config.toml
num_hidden_layers = 18
hidden_size = 96
num_attention_heads = 6
num_key_value_heads = 6
head_dim = 32
intermediate_size = 384
vocab_size = 4096
hidden_act = "squared_relu"
norm = "rmsnorm"
norm_place = "pre"
norm_eps = 1e-06
positions = "rope"
rope_theta = 1020.0
rope_fraction = 0.25
qk_norm = true
attn_scale = 0.177
bias = "none"
tie_word_embeddings = false
parallel_block = false
extras = ["gated attention", "exclusive self-attention", "value residuals", "a smear gate", "weighted sums over earlier layers"]
init = "orth"
init_std_qkv = 0.0561
init_std_o = 0.0696
init_std_up = 0.0802
init_std_down = 0.0802
optimizer = "adam_hyperball"
learning_rate = 0.00514
beta1 = 0.9
weight_decay = 0.0
lr_head = 0.00609
max_grad_norm = 2.0
warmup_steps = 321
schedule = "wsd"
decay_fraction = 1.0
decay_shape = "linear"
final_lr_fraction = 0.1
batch_tokens = 16384
max_seq_len = 1024
doc_mask = true
train_tokens = 161600000
max_steps = 9864
dataset = "wikipedia_en"
Each number is 128 + 24 x the weight over its row's rms, rounded and kept within 0 to 255. Layers, rows and columns count from 0. Numbers have three digits each. The size before them is the row's rms in percent of the matrix's.

# down: layer 5 MLP down (transposed), 384x96, rms 0.0802, rows 302-333, columns 0-95
# up: layer 5 MLP up, 384x96, rms 0.0802, rows 303-334, columns 0-95
down302 103:112113125139125120118102107131113105138102133177187134112135130119118136111132123136136129124174136153128133142074131141190093128099131109164090121117129147139094149102108104155102113098132106100162121152089108129152120123110102141130121176122116088075134161133100159132132183152176123102
up303 101:121102131122122162128129147127157087168100086117139179171135174137098130129109166155182141154120129096138139159095120127137119128101087125118131151156173120088119114154123115156123119149111152165119110128135158143161145154157132127122120182121188114116096146148130084136144152132117113133
down303 101:173091136121112125102161111121125104111138126127137139159163106095139138108151148112161120101124104079118116116152106093124117090145137165090168126156077130121160113106139136128139110170126136143114109123138166096129151108157126136044176137135152174132125100106131110130120146153158116123
up304 087:113180124122118173096088150106170077139141114102114124136091128091133118131157176099167164141102113097127119126164126120129145150161152095162158155124127146164141134137127105118176134081133099111125139137096120139152137130094115125123075146107082094132138117118129157121160149135121133134
down304 095:118136153129122157168173112112111153120155150115098110128099133149126101133102122152125138104130128087117094181114146153122131154105150071114112171127097140141096111119120134146141119142178106102129187105148119130133177107124089143171126117127134121146108167119167128174138118090092142115
up305 103:112146110130166125087110140102152144104142137101099156156103092117091132103139156121084144124134115111148154132111159059122118135142121132122131113117158127155143097130141163152140114142070141112125139106113130099180148140139198129092170123102135112109127162136169133120110135115126088159
down305 102:157120111103121120150098103105092134089143150078134128101115116121147152145112069131138100145155110109115156122123139059091141153110115152177118147124111134101135160114104192115151110109113131128103145130077151129146114147139149127164140122143132146076102113157166139146118132151151144110
up306 096:139109116152074171140077165137109121160118128130134147116159165107125101156138141146144128124090095129107128156154140061108171089117097114158126106136131155151139123130132083124138161155158117148141086133107162101142144121107129168138085160165089152121135127134122139122141126107140096123
down306 099:114131152152111100095179089108106124128138129093161087138131089124124154124114158128120122101131159130161130159156117135116131077147151118118140121158141131120134116126105150112119117155156128159179119079144103166134086161091109120108155131121149159099175138145131123129161181135102175138
up307 096:092118155109088097112111161087121099108147110123130105140137116092140120129107120130155133122135108069116108120164105079118162146136115098142134116089194186119142131118155101154115113124108122140137133091115139179095156155132124085153098130108104131086133161113111136144153116120147134116
down307 099:122146137138079140120119167108104133126172151104105106104119143152120138139110110112117136096154112106182088105133104124151108100110145122105128150074083146132087139150154121125106138121138142109129142102107153124158113114102125137139099086120169119134111150166095063122115160074133112163
up308 112:159131143084126104125135157096146121111112128119132129127145134097096153157081160130179124184103104122151148099193099083091130129082121119128142167136130140109130108099126114104141152103104134076115139126159111137108151144112106106139147161116156143131129157126176106162104133112131154138
down308 105:136137141105092125121117126126124153085107124136190113106152140103110118124115131107085118133155147133158152116096117081139073123124114163146126118121159092080137172121091091132161161125126148146111169127079096147117117118116139101138119180124144092115143151104116117108154125078140108119
up309 103:144136109105096133112119170131162118093089129129107141119084135141120180162134113137130126123157132100120109145111169139057141075105123147146156141136113125147134136064150102135146152130146073127120114109121191110125147136113116134137123109089129114151109126168158154129093122157153128126
down309 103:161110153127145158098157140155133160162167145147116102134106126151150116105149144130132136127136087135103134133119112108115084119144093128148134135110117114114151095079132192160087141120123089152075159126166140158129115135149114134086119160101086118163119146148094145094122145111108103097
up310 102:172103079126155161151117158087103117170135107123133144105101103135101113137104111145129120084086132134172128160144137105119163090119158118118124105085095119115112139108133164119134101110106117095092151154115162104108085117155134109133122131112193144112137130120130116135138138110122165177
down310 099:102119092090120126124161172138142143132101102117105127138068149115148125165144113147160117159106128137099145133117142157113111135130136110155146112166136130089126134120119208160093136111129087148136126113120125181168117173138081114143146139085106165153144094128137128105118116124148142148
up311 100:130103091132145099104107117112124158142103123139125123112106094088115151110102122114158153201123172106126117126099081126105155141100113147101115144121125149103108142106123133121144100081085120141108121106101155134063167147140185095128099155121131113137148158140124152131112148151140094128
down311 100:114143121115127121124115126124122112102137099175153153114101148119063160124112103122111133168120181188136144126115088142130084107105114108134132151154107145138159122142104134175127140122173166114131115123082086112105095120140112133149167153087152124141169139105082155110128131125142142138
up312 094:119167131109124130159103168140157099133113124136130143141129122156111136166088140154129160180106065143136158174111140140136132111110077158109135124128178130117108143130148086165122141106105111097151134150134156085097145164125126104087137137131118079141137100135117146163150141134163114104
down312 099:131126142174117140147104122121118126121100122147125090103117094146106126153114143139114158104131112151118115144088131130188145117106095148082202142119153134151123141135098090096138107138108092127143122149105141111125157123107135145121123133135169089161175125093062122174127130115090123120
up313 094:138152104109091065130124131110145116138151127128129161109139138109132106117194156112157091134138109122148133117134125131130110113159114124096103123097129108148091101149111116152110130135106103151114108135133132110131187189167140122048140101105135133129115096127150064136138115127103126116
down313 095:108126185152122088110138161148140168089074135117136144099140136144141095154133185154147097151146142121100141159073151121149123132138116169138085145146115120098152142166134142122137146136098129100140124136106134092130141076111116166092121108131127151108160122104101132142162116107120126163
up314 101:124132113084097141096117130137115122142126114107088142110137132088161139129121134152158125135108081094175154117164127096102112165069113127120145153163163120073152100112082113148118165105129128110131087113099150153145139146141114143103107108120190116119110167117119126108110131121131164123
down314 102:125158142109130154097082122127186121129147161150141094111139151130072094127126087092087113133132153136096135125115142130152083126136178111116120127134121173123119160133114083142115164137113140114132170124107130130126107111108104144112146178098172137139147155144089106140096157154115158138
up315 096:097130134123101133140108150111151134113143080109121163121129140156128131145127157110133153160112096129102147129139145147145126137139070144130106145080111102078144099151104156170138120145139146104138124113133149106123139175154140143125067138126153146097146182111163154123117073094101162159
down315 101:161122106131129173105132095132135179142126157130125153122112109167101143097114154111090087138194139156133122148129111132169087136127132100140150172106131138077159144106070146152148120113121140115141151146162098132106118128137099127137092110127088148122141129158159170107115111136126141154
up316 100:125142094095123150142105138109115111163094092095178149122154147134112098135084129123094132137084134107109163114122115139129135142124098131114119150123156126188139129141114100160100120090065127133107128132143122120109121126117118122095096160121130109135126150061111092084147135140075098135
down316 095:131092161150087125124150087157126148108118141151126141105100145067125126137180114111139116134109104127160154113075116157165130093152138105133137112143124136136139142133159183115144109095110100173159135085151170149103119108161119150108164132130121149145129130085180141122127134146151118133
up317 097:158102133135143173089129130100113139110122156125159119116164088149157142130131139141116166123099154120092161110139147105134136146177117134106124113130188132130105165107109147134127116148148130141134075112149192136120144164137159101158162164103113166135125080102159105123106094127140128148
down317 096:094169078114109132111083124169135114110168144133111131136117117079157111152090139167128129141119121126127138139089136143151154187114120138155103090100120123141099123130127138113117154128055116112135129132113133120124131136107109099131185165135155149158123175157134138121099164111141165129
up318 103:116130169137098162134106120153157139120062159098124119127143139132123113130154139106131155145071152093136148091093113087130150169114139130157118134130112119121129170110101068091131115114124138075104161156123118131121155135108137155107126151103108115128112129074112152110116127128130081089
down318 101:110141138099119147163149075148107120189114137106111120134094097115107130102107131111108153105130139143112143131108151176133165131166151133121083130139132148109074154085167144118163101112113155138109110098125116117107091088131130105094142145129139129134102139111108145097137175155098127080
up319 101:113102106138107146087135188136113164163101164094097124109141150119154144112136116068159155138098128091118135074128134098122156141135137101092138147123185141137101103115133135109099150097106115117141164135139136062117139106112133169164139137140117118130106125142150122122156120115118096152
down319 096:123126124125173181168148149180141114112104133107152115168111105099143154144134121103126154099119097129122121149133119175139144109123146127118113086123151117116100116108123147091186142162130150141132143174131128111093117143106104145182136110145092152110122137144120153125190147156123090158
up320 104:159110144153151111098096148116161098125127096101122117106124134118131144133132118129176137134140104124126116106138165168097093119141206098108141145085139156124128105082107117105169122125103117078158123096134109126106140168093128082122082129147140109094120165128107106133116122092125107128
down320 099:120132133125119138137108101100139094124096095094138135107132176116126106078137090105120112098118151158120166117121147173171098140094121136186124179158171156126152118119163154130142144077162125096138142138147115159107134135096118135133103138133098127121155164109119118183141124101129120122
up321 093:120162128087110137159128139139159110100146169084146128141126083177154101139167118117125092124118131136125141141143085078101137079151123127106161113094119119112149107144147157145117138152165101130123124135169161096140137145129156180102143160148103130154086114147146129147146086129120104113
down321 093:121145149127133103141162127165135140156104149175118087155161151130092163064148138117143086112122145132102145144185102112132164162149140140129132129141141137134080136099118107140143158117106117144159186154129141106153091154095099093119114131133106133127097140138102127141142170090113128126
up322 091:120123170092078146106106113114125116151102092155141182135112175120156145133152125141102128157138101123144122120145116139092088104094146130096108166112149131145122102103108169113145120165105125113124109142120122160173154154104136105098107121156167100149124124108163140178105102138112125170
down322 094:095142099173112131131157083153129139127114151116096120118120092141134087123137103159134136111141171156161108170135139155155121068100120104151175113177159120120120120158131129124143151136164137109101148116143126140096126161121112114144127080123149105137101177147112175135124131094101147101
up323 092:111096098161166120122107134112075174132095120099115150119133138124103116133110103108083113103056124117135167144120123104137138164148125122116164133167161107147150156099132161118104125153152125127086122178107115127092119148155151117114077120138163137106102146109123146105132097101146136117
down323 094:110119123152099150102124108135151141104131100119141094116105134116085079089156159122110090098144065118110102151136166180114114110142108083128148114146166106085091085090107126128129157137133135131134133136102127108182140126126134145111140129124128155136093179119125118114123169160123109121
up324 093:141111139091149150136105131115117115077122126134078146172109169107122107140122120134083118082099153146106125107117141110099152139124136137110145131117112141129104137076144094146149153095110132131088110122112132163172151130130129110124193139124108122091161109057154133092135124144104150115
down324 094:139142123152141129135153134119136155151131164128122118116123157108082082142161129140092128126124201092134114155115135145073127106155149143159125157108107084115116122114133135120147155112097144162109160098111171143140098168123166158122164164111107088091121164106130135134161101109123143128
up325 101:165118120144163155112079131151165136131174130124125174137146134114114127122161093102161129113107124078141133105144111109111139152128117177131141090099106150135139150106107145138096121139073103080112123095100124151132147179131102143114145139123135103128155158121109120133131139116158061160
down325 103:140129122129120122151101099122146100139143124189142152110177146147132147138101135151114138107188095110115091133134138124108144105105119155151165117122180113109133129130096106117160150112121132096103106125093106139073094123105101171172144174116135127109134136108119096112153159118159164098
up326 090:136111114078109115136120154096143114131146095130145111155095131101176150113135162084158142127125126106140121143151170130064113111100129165108163145071147164147086125141137120177137133144124138148121124113169134124128135158153158136103133109131111148146160108132153091156087124136082117148
down326 094:159141138097114151110162104135100153152187136151135108108128103111144114151117105118119107095163119142114123141108166103125108159141149133148108132106107094106112091154132136136134112160112168142082122098101115119167137111126120168103136109172079192145167158130114099111150155121151110146
up327 105:131118079145115152130115130060121136133138148140166148131145126150114155134104136070118129148117130120120120100145140079142119126111117110107173114116095161126168151093185113149116126093129136112169133100104144117124131117099112122168096103125137139161107134063098147161094157120102123129
down327 105:105093124129124154093143123150151118090147165149136141119108157154163141140127142145156148117105159147096146094135184142106074125091157145164158147132135153140141109117120147129120133142116104111125116138128144123105138109150107096135131073127145136134123070159104174155105058110120108103
up328 100:185131152141164116157115162102123135126113149119102159170134126125125122109151124154101140121117144116118161123150113103124178167093108106087161125153101156136129111118189121129161131123098138144104152149133112151129142175134177123075142141142129163125133125089102118105109148094146092094
down328 104:139141137088105134121147136129180157096116134127107143149128105108103038127143092171110126100169135131150123107097138140146151101136144100153119113133130081097142126096112155093153115112105111121120114112161122127105118132176111144176129147124145110166125178106138129110094132130106145100
up329 097:105097159091150089126106129155150132130114129167156168125123165161104093156152123101112120131085087109145130104136156154084127134121107112150151135132125134151139164086107092113163160094123171130118142083141115128157114132166160070111129135126146124110149170145132138153141108101145141116
down329 095:121117171147143101146113121133120110154124161176131121162111085135163109153120112118129155120126112105100183116151154143127142102125152091134185132146103145189127144110114135104121086083105172142115132140119167139157086141137127140142128125121144171118153122093089133120137127172146152157
up330 106:112148136179127111102124134127113123116104132133099146146125120121128106106090115126141103174104158119144144086114112118126151170152121102123133122172128142164167130158105119105122160115152080134151112141109142125115137129134111113077166172085154177127158135095137096100126132154080069143
down330 101:135165120113130117114108095173114160153110128125135174131144100104161110109136105122141185159130114122150131143159131127153104152146129133077134155132168127140095156133138194142139138099100129145118123138193119161089129120121077101104150143130138128105158167149167143131111145118120092126
up331 101:152122115154110108128147141128121142082124115110130137156093174158129112140130096082116141097123094118106176147140135110149151126088091080130112150139152106149152145135114085150131140095073082178127136110141145131140150132109098161125116152093164093092128121129157135130103159096118108140
down331 097:068145113068164156133160110121123133154130120134102137115160154146135102111170090158129125066108118135109132100125125136120140136125171113170105195123132143130163158127128117103165122113149106107140134099125104151108115131106087121136093147116125114157105126110137125101163089132134128086
up332 101:097124124092136118121125135082120126109151139090127114110087110143138154149127077077086169115131111116134155139141173119112115101190144115103162127128109166150103128137121162132117136128147110093130109115140136135120118125202093138107169104082126144108123130123118105135108141129139159178
down332 106:063173146076129099132147125145132114164081136119138161118109119162107112118167166116096138117176117120124106160140147179155161166135127108146096105138121107106118120158150082120148158146125118119141130138134161146105104124127089134120110154118132098113139111123103090132164130100084114129
up333 096:147136171161124159147099145163136127115137116126110140158136166119186171159116078135177102168139144124092164130143124126132190100131129141129137146106115112121169093107125130101100142096137078137120132112116113151125119138132101092148118145116121130091158131081114121121131101148094165147
down333 094:164120160098133089085079123123112098153118137143134094130143117124119150142109119132128089149137074139124114090133138109125124136153130176153141104132108139145130142136123037114129191118114138101149129117110128132110132096123134145177118163086109123140120154136111113149177153123154138104
up334 112:139149110126094120122097139144168131144128116100181107102123150121123107113145118137181135141116123105166107122164148102155099145126118117126136137122146105133157132130150104146136155133121142130136097148081099138133153131175123157066175160087194139145089105160111089114146153102112126115